From a checkpoint of a small transformer trained on Wikipedia: a variant of Muon for these matrices, 859M tokens.
Each number is 128 + 32 x the weight over its row's rms, rounded and kept within 0 to 255. Layers, rows and columns count from 0. Numbers have three digits each. The size before them is the row's rms in percent of the matrix's.

# layer 5 attention value, 320x320, rms 0.0758, rows 0-40, columns 0-159
135:116120118110151113142138146150134140103115140131197123148092093078144106179113167109117154155162140124105091096192164113130179087174156115147135095133058146184189134115157136188176115114148156092180144138142120110120064160085078144106152114052153123162094090119126135110095092055108124088096132145147135113090136116127118116130109072084158173093063143161133199133066108128164124128195115175205072117220117140172131156205118155087066128099134184090126079064123147112127182166138153
133:071174134162135151161160117091143174170103118129201124162169131151168114041122088221130114123145156207066121127108140073154103115119153098119130102135127191142094119128124105076168120129178187140097146101199179111126069104157164084100106156107189100102141148138123147169134116119133113139168093190143120135196088148192097111038150151143144145152091126123123124137162077140158178089133115067129141118177101135121122192130110127094136129073136114159145159097123083147118161078130141
128:152116099132149178123100119163124160098129074054120058136131123100110138085042195182155119128097150083164133191156131143118165185064148151103085101154140186115090097118113098129148087153122117096133172122112165137125164099141106144138112124152090136113200117109160106138086115111172077112161162088119125121109103150183122221097165158165235088155160172128119136128138048152151107148157124128126155094190136107109131135063079175102118138109148144143131105092097111144132135164078134
126:128131166139126074117178169132146117119123183083097134158121117162159114130206103189108138105116121126106155128126147104124140135129117130118102113143076099100196123101103095125146126095157089171151142105145116122126193170101090154131132134111124100102139132091179068183167112145180060103075114115135178166178152133148151142182203162073150069130117133132108166133087103105143154188075122108122183141094144091129103135172115157120119106136075176134106108115159137116105147120069165
130:113143130127072087138101168091143118135180084118117109147086130130169112149175157117199092106130090111107119145096118163154132112164123115170061125117175123122117077157105196125070093142145081071146146148110147074178180126188093121115143113179117118043117120141162156177155082118161158089078147085094089079102123159079152094157140108153119134151089131134116119151145128093128075157151126120135103118110128118118139117084054103122121130125081094146192100129147096147093098146095135
133:134098155100140187160201043157129115142137173116161161107122070094120123056176142121113089160187098124123105134079161102128131126178079115145071140069158130161151108117137139116207102176145112164091128106141080118087163142081129160084146160154133135091086124189109091138119125189136189110094105142137173142104106093114145047146116113167102126126157130176146166165113096129099094140185096125165137177093120139117121099082154109123122129131188095101140129103131147069123100087140144
132:077172139169135153139152113103139089191131135089107094100167139093166187119155094167106106175140108126107182120102105120134094130148098111113127086117068114138139151085089121200095123152092059133070136102162101108052109167124142149132113158172147205129170104172146143084174140112065083120111178138090157131124147158138090158112080161108094129131130091136163158132146122103134089116127150176114141127119104111136159072133143133169107100090075147136134110088127138116177166126088138
126:104138115126092140071114119144138051156185119133186080125125099053058113121141112131093168127104209156157146139113147086117096154154179121140147113167121105131171112094165125154106129146076075138095125163109114178139141104161137176149155164164078127114105130171112144103182109183143136115164071137153147148154142118163127134094110116135136107129126126138125066153127064143100164136161166203116112182078088213112117050193083154127139083035115158074117107081144107120119140112107090
127:166151155163099102164131107134120139102105113100151168124132144133189140166172133096116161143099146111171129143138196100097121136104118117126113162137133063134147163156120175204156124100182183126067122124120213057165154089145127123137123143113147117172136145110144093142135157084169169139142083165191129127132089169132116130112080163212059120104173126171151117077111099097112161136158139157120146107086149143162129048152118160124069093127133185113028110127099139138111155123171130
126:130170141106143120159074106131154104098121168154117134130180161120158147153119150110104123073047125110145147134137115092099103130122100164066101126171161106095116123132126130124081098091201047085123096182205102177141189106137135097119074157126160081110110142138197118052097130081200164140169219120129209145103132141106122168132105135089137156081132152156161150164128135137095143096120182109173078074127149090134145150109132115056121115086078098126177165125106101083087105117155122
128:131130103086151141149188150143087145105146100133119185152054126104141183069104179102081111114078097152130117079094116112133106107079144112126159188082168122094150157163133116178168068076128158087087115155113144136112168112129144059169151152132135142167110119096119137104140141148126149134157124175131134135149128077111151160135135151174113111123132132104132180099111123166163178131153156094135122226152166146155087122135196117162104069129136158089138085098174154042121210150112171
129:163107100106125141158152118105074126151106122151139183153086142157124090184118186124151177180134140127113127159091149096101153116109115166125074137184180150111135132078095148108109116188190155104141090139066133079107175164145177111083137140137148126148166046110115117099134109088141103134132081116097121114124120143175168164145146129098160096187120139150158134131127131218067103073155061163165106130126156114202124109192099133176167201166116158149101125132160112114179074122159103
125:182095134085145152074132089107203167129112155143181131165091093113132169078121111174149107209134142118165111085145114148145153153226133116135127179142106113126085078117085114096091146116072146122130094199124183114071147164099131088097053175151075147151120182136096115058161095142111100151155102135130164126125111138135126113154118127147133181109158118092119141097119161153139147048119192133152207087107175106087169134158149111111132136093057134130128165130138071180092145117094110
125:157129090048104149093162117136187120110140125146148144125141155093136126161131065143134124195126136105160084100152177135095136127136061121119165088150114090134175104125086104130181142150145168168176199155141173182113098089203129183167108119177129120129111131110139123114097127144122140166144104086098198134163165156075109142160109126101171101141105145136070148132103205087151057075139095144141125092120163138133144138129180148101082024116123100101106150195112078123148086102128108
131:184087110151119115114145106138128056143124137130084116138169107160097124162141107118168132142115060124090129123106171084147138086116156105125092146188146155101176135167136177141146140115106087129132118190176173098141164131116139102154144173145152181146129158105100149096180110089100129150156126163111214095165095122195122152101107133133160101127150158139152200139093109065165131158098137182091118079134120149155151165171109144162161054106153093168105110180083174127102113131062110
129:149181124117164091167138108105094109146182176139159092128142142168112128173126141018092099117138093081107156114139116153122167109106095093099096112137093066123102139169170118081137126139075129143142144104115137151123140122129111071107148140081098166146131166132126085076172065117124105109156114146135119112106156131156066125174160085185145111127193133138146179116097151087142130133151129146113121143182118132088139086109089134163139123153102155096128163146132084171188115175145158
130:141165135127100064121128115024137078146086101143124121132136091096179133158075157161081120123107129146157170122133155205094149128136116115096144156072100141105210130164119156157144087130179151127192103115120180158098174074137103123131151134178116140116107162124075095117180080138049101137131120094103113108136159154139135178080095157077166110119162075102110054171117111144133118111117115093090097135181101118142133096113096112148166132190129151136124114049135134110156121091132166
126:186124096140146166116110094123123172099165084152094102094128144131118140188132153119113072177116132100127125107062150190101103118113140136205167154130128155091090144046144175103081106135169096122125233067187124091166040121122139167094181126158116188128125159158094149141094098176125081150128102120085117137077110137153155163150120137147099092128135134096127166112074159108079166110122093059134093111162123104139124145157055155121152135100142056130114125174123178152099157135116162
127:094112136144086173148118133166159164081157093154165099126090162070140148152106063117184138093105023117108114128095154152133092127058125100099137134171141102102157104133085148106086195135125127109144203083149094083100149059085132079104086122118127146074111174112123147134166077125137174134135118131126085081199199116104177163160100146133128120072159199137134102139110130104166151171184153179098154129145168100101124128100122112148085149147133135077082153067128105095171130162145149
125:085202158112139154124155155201074111148114038097105135114167107125120099133176121190119148123081141188087065122089114140144118117112123149132179196147155163170116098080116128165137104126057113071101135128135095150139185121136126074090148128110127148088075096082185110161116121043139118169109137123174100066148123113087103139193092238135103165148161092140160166099138155078183111145089109120152131125122119143124144102084088169137153156120143112136127057187165103152138157077130145
130:090183122127101136081198096103147190111122090078176169132100116083135081102163168094161146180127117151103165146076096101104130129129136116094132101104111161118102092129090133134156138140144148134086127171100097214181111116126162073170166170066134122201136100099172109103134120194080110147176166135115105128134194146092083137189125142114168105069145132143076100120074139137098165122133138136120179086117131077109092135143101146106120111090159146112122162142116152123106095104138127
126:145140137091140094130214119138129102051140138111135154154128149109103104156172110130143168069165109124109143131168094104093109105129141135127156079108166125085093139143153200171127115148118110132122073047105105119097129122219133094104138131145138168111072071152121110101207072128126094116160130102142133071182116146130174114095127111145141154109188159096103112161139146103103139060165204099149082178138130073086148130112154118115138095030067145186194178138137124086106076136140107
127:140102080120071137180186118097131179141122166147150162129111066086091178138141134153169175188124125146155108142176093117127091135185166105103192143136115173129171067184124088121090111118138104180136127058100121092186192133082071101121091133052127121147174112185113162167108092112126182139160150135111113108066121088131161109154164117164107104151152088076109149175127088000091080115091152148113151105106097090125105151138191126149204171097102136059124110098140136140148114100126115
129:105160144148116128145178129130143169190150152125150168081132107113063111087098132078074154175129157161167116083085167090072099152159124136155070146065107059155167147100120027144123143107084141120124117109070111155136155145149073138170115154175177106166177101098128141131168155074119170097148125082114086115136125117122128080148152114121139116118102170095097078160138068165124140148080106081135117130116176111045172163141131117170154093145154068122104146148147139116149087116110081
128:116121148159183197154199094084109136085165108158131068085146195190127161143122105159170127074140050085124128150113114178151084165159088097151101154125126128104142099186126117110083104152117149106121072084169134147159144080145087144123152075128140131143099114059106096115110137155118090160153115171050157089097192162130158093085160131146133160156145089181128135119189150201132123108097129156175126115125088113132103154174056121117110085132138152115081135140084155109062181139145127
130:136101146102089190149119173112127192156114097164108109151129082091080156144144151139116097133160092127146092146149186101076105100074099089129126130047130101165094105111095096075107129108166060172201060145174088166155100113183173125074169122172203111109097141082115127075093184146173171144119132125162121111099168121114126147078152089139143136117135062165093148157115112204141076146109120116080127106102136118122120155111112144163169127155109193106140142092191107133098096164153126
130:194115072121116151119187143138155099148136170083121141117124114141120169122124144125110103105101099199094134101139173148106117174096096136168192092127124157123141139166136056084166139147194187134109063081122125076141068160141117149127162161095080156140085097169152117127107114159148184159145112110167108115069145087162065126137072085126116119143114131131141128189128116103096078104095117100136102122156098089206131158157154097145091110167135108136140126079140115149126168151144148
124:154079076129109138108158110123124120173159115195064115134116146181155120076135153095061146155142076114111132150130103145127106101104106120121144072080073153116130096147120161120162113114165099124078194179152108186095069142142161165120105234132158182149101156115124069206100082130182085106133125107181106108169118131133134136189107071182133178146111139121108165178112104129115168121096076137138134182132153128131132102152143155157111205153126140178117093139098148084121113143162173
130:159136196113125101088149140132123139124107163075111157149127128088151143118105113148174121105092104167122142137126115170189082108150126120153158080140148121117113152125111086147115063149153128105188121123122036114157156123125148154200121160123107183145124072079092156036116101120147109136142119133165111150127102144157106128106124136111115084113178122123155139160068095166156165151145096076132158134119100197137113116131124187136188108083123161171138091054118108088082058141138143
128:124133073109102128078147158119209147138128059044101096154144150165129119065146127165108154117124166110180149148169157116127167157162135152083146092074120121130096158121163156135117088133139111173103084133190142106127159185161100129118111110123141167171127085096177175134152133088132171092144122162139143087178170106083164110103100153124066107020148102126108147055123136139121148167163109131109105103158139110161122183121125107149147149121141114141130152152097139118157132133120159
125:123074150156202126090160202143134101123096151104118162111153152107095144173118126190139070153156098126176114087106114143122188134102147131098063154129156080128138123128099138160097135090087140154139136084147114123098146137155148149140124136145115111073143161132146067070115106160119152162100064131189124157131104104104077149182112124121133154144153125070105161147135078061109142085056144138141131159106117125141156164110144113164160088081161203096089105171090101121192214116187152
132:112125183083134115119187094069130170232081074084122138113135142152163109091147122155103081184110131132139180113114155120112112116130158125117160127132127110105095134062150123116116127180066077126123100157108034162192115062098105124164161122081179089091103130087167126125117120095168141107159139110085131098100162128163127110149158097107096124149121123162118129138204135168133105125066104091181120131146069117188065176111141163043142110111134125102120078178136090139160144179097197
133:124120144145107114103174131119143162104168156208076075132121098106112141180162105169153123144156121064091113076134088079139144098154108169107103175104138119142155117061158103107081160095196146148105072125140142121138138170149175139110080140160133126139122157162144115136084149178108128119167093117160095120109180159078178109128099198129109112111128148119101135093185118131071180174062141098103125147153157149110080122074133140088087116109104182094152082129132184134142097140092110
128:139111115129087134116215192041109146132137089150134161099077130155157108133136142112111086110136114101133135151081099087145126101125111143142091146138137150098133142182132072079144118110152154146081151168099100108119110079177143128106126065116115174153068090152114155061074148089159154112130094098108085171161145147119180085096124133131116136099112145140164144136125102113131075120113159094183125152085155162169163094131130155133113166111135134202135193084117153161143165092117134
124:120082139140108111137092127106156177066128121149137166125104115120151078095141148089141165071091150128164128086106126066140087154158141092156090068101176112139133158126147160123180112037093117133175159070163075162123142203170175119140129160128094165114113146111103086123119145143104084115139143131138097149165115118107119202106178151140084204153109110115125108091202141126096107165121077116095180159165150083133117137100087142154101075151104075107138138126115144115068164125099111
130:112112093111154127112049157131115150176147118139075062133077158150127108099165162147147111090102105111142159072092129194148129127165062144082130144150148117096159104150202119182172127141107130199134115098145146166158111119102107158155154077147177147088151101165184129101124157139136089136120117116137130127166142131150124178117154137110084157147122151091140093129183144147131123162127129143148142187076130096144138134149125133140118181102129131087152135112155172130103107114156130
124:162092187135119039113184122114123117150135121150120062124137153160163102131117156175121180117188168107137087085115185141175099132047111147065160127102144160127160121117143119115097139183153086152117095129092100060127126170122096100145122133159076087082046141143108130140133148112133173154119122145190038191137156195104132117115132111136105134125108090136121147109139119090086151158127111220079152093089188165159108167130133149180069058136126119093175175149064183201199105161119113
132:168112147123084157123113110161207156161144169151152126131079121092092123152114085080101179211155138109133148092129101100099147150181093107089155168144131120180118152109082165137118077155065130116129143105128098111196119149129098057158121065124113082129131126086126125109121130185102144100111024164156075191061143128123105105122131127120135123187173148150149147096195086060173166151115111108165071117101166069120156143176120158113160164145153147150156157118087132128113093098107133
122:173097166078137121135077148135114091144129103108142144085172151183158099134091107120096157118145143129119145155152066083173064112174141106100101106143158153118097125160087095090146118148150143090166085139138113113141103074084108178170174121176147156106145117108137119126176086127104107145137084094107088090079134144118143054150124165141111134172119077092145151075146172148119137134155146118138162135145122112085103100132103154171134125131163145117153099200072095128141116063160111
131:088102115096161085165120116111115191120143178130072133120159086142083103184097189186181052175136141082160070150160085124078092171138110151146161116120121118154119092090117178149148136071145152140108132127104081108133165129117104115127137075085131163112128074160158196095126110138179180138134132189179173123081109132126141134087137123076045115169154091109166085165142125135133119100100086120114088141117121152171124168086194108080160122135115134143111158193033155177177120140062114
128:140092129085118093158115135110121153084172116142209114144171111066138090104128097157103081121093078156096120117084145160099161050121176166142175082121133137147139152127122144152173133133145162152135085151155118208159115137155156074121092118129125179140044106110104091131122166120136167094157134121139115103077106118121160171142189154115108103106105090147155173170091103127039190109069138138176203120107097091113119156200116081172133102138130113171152099119183150106192101071083116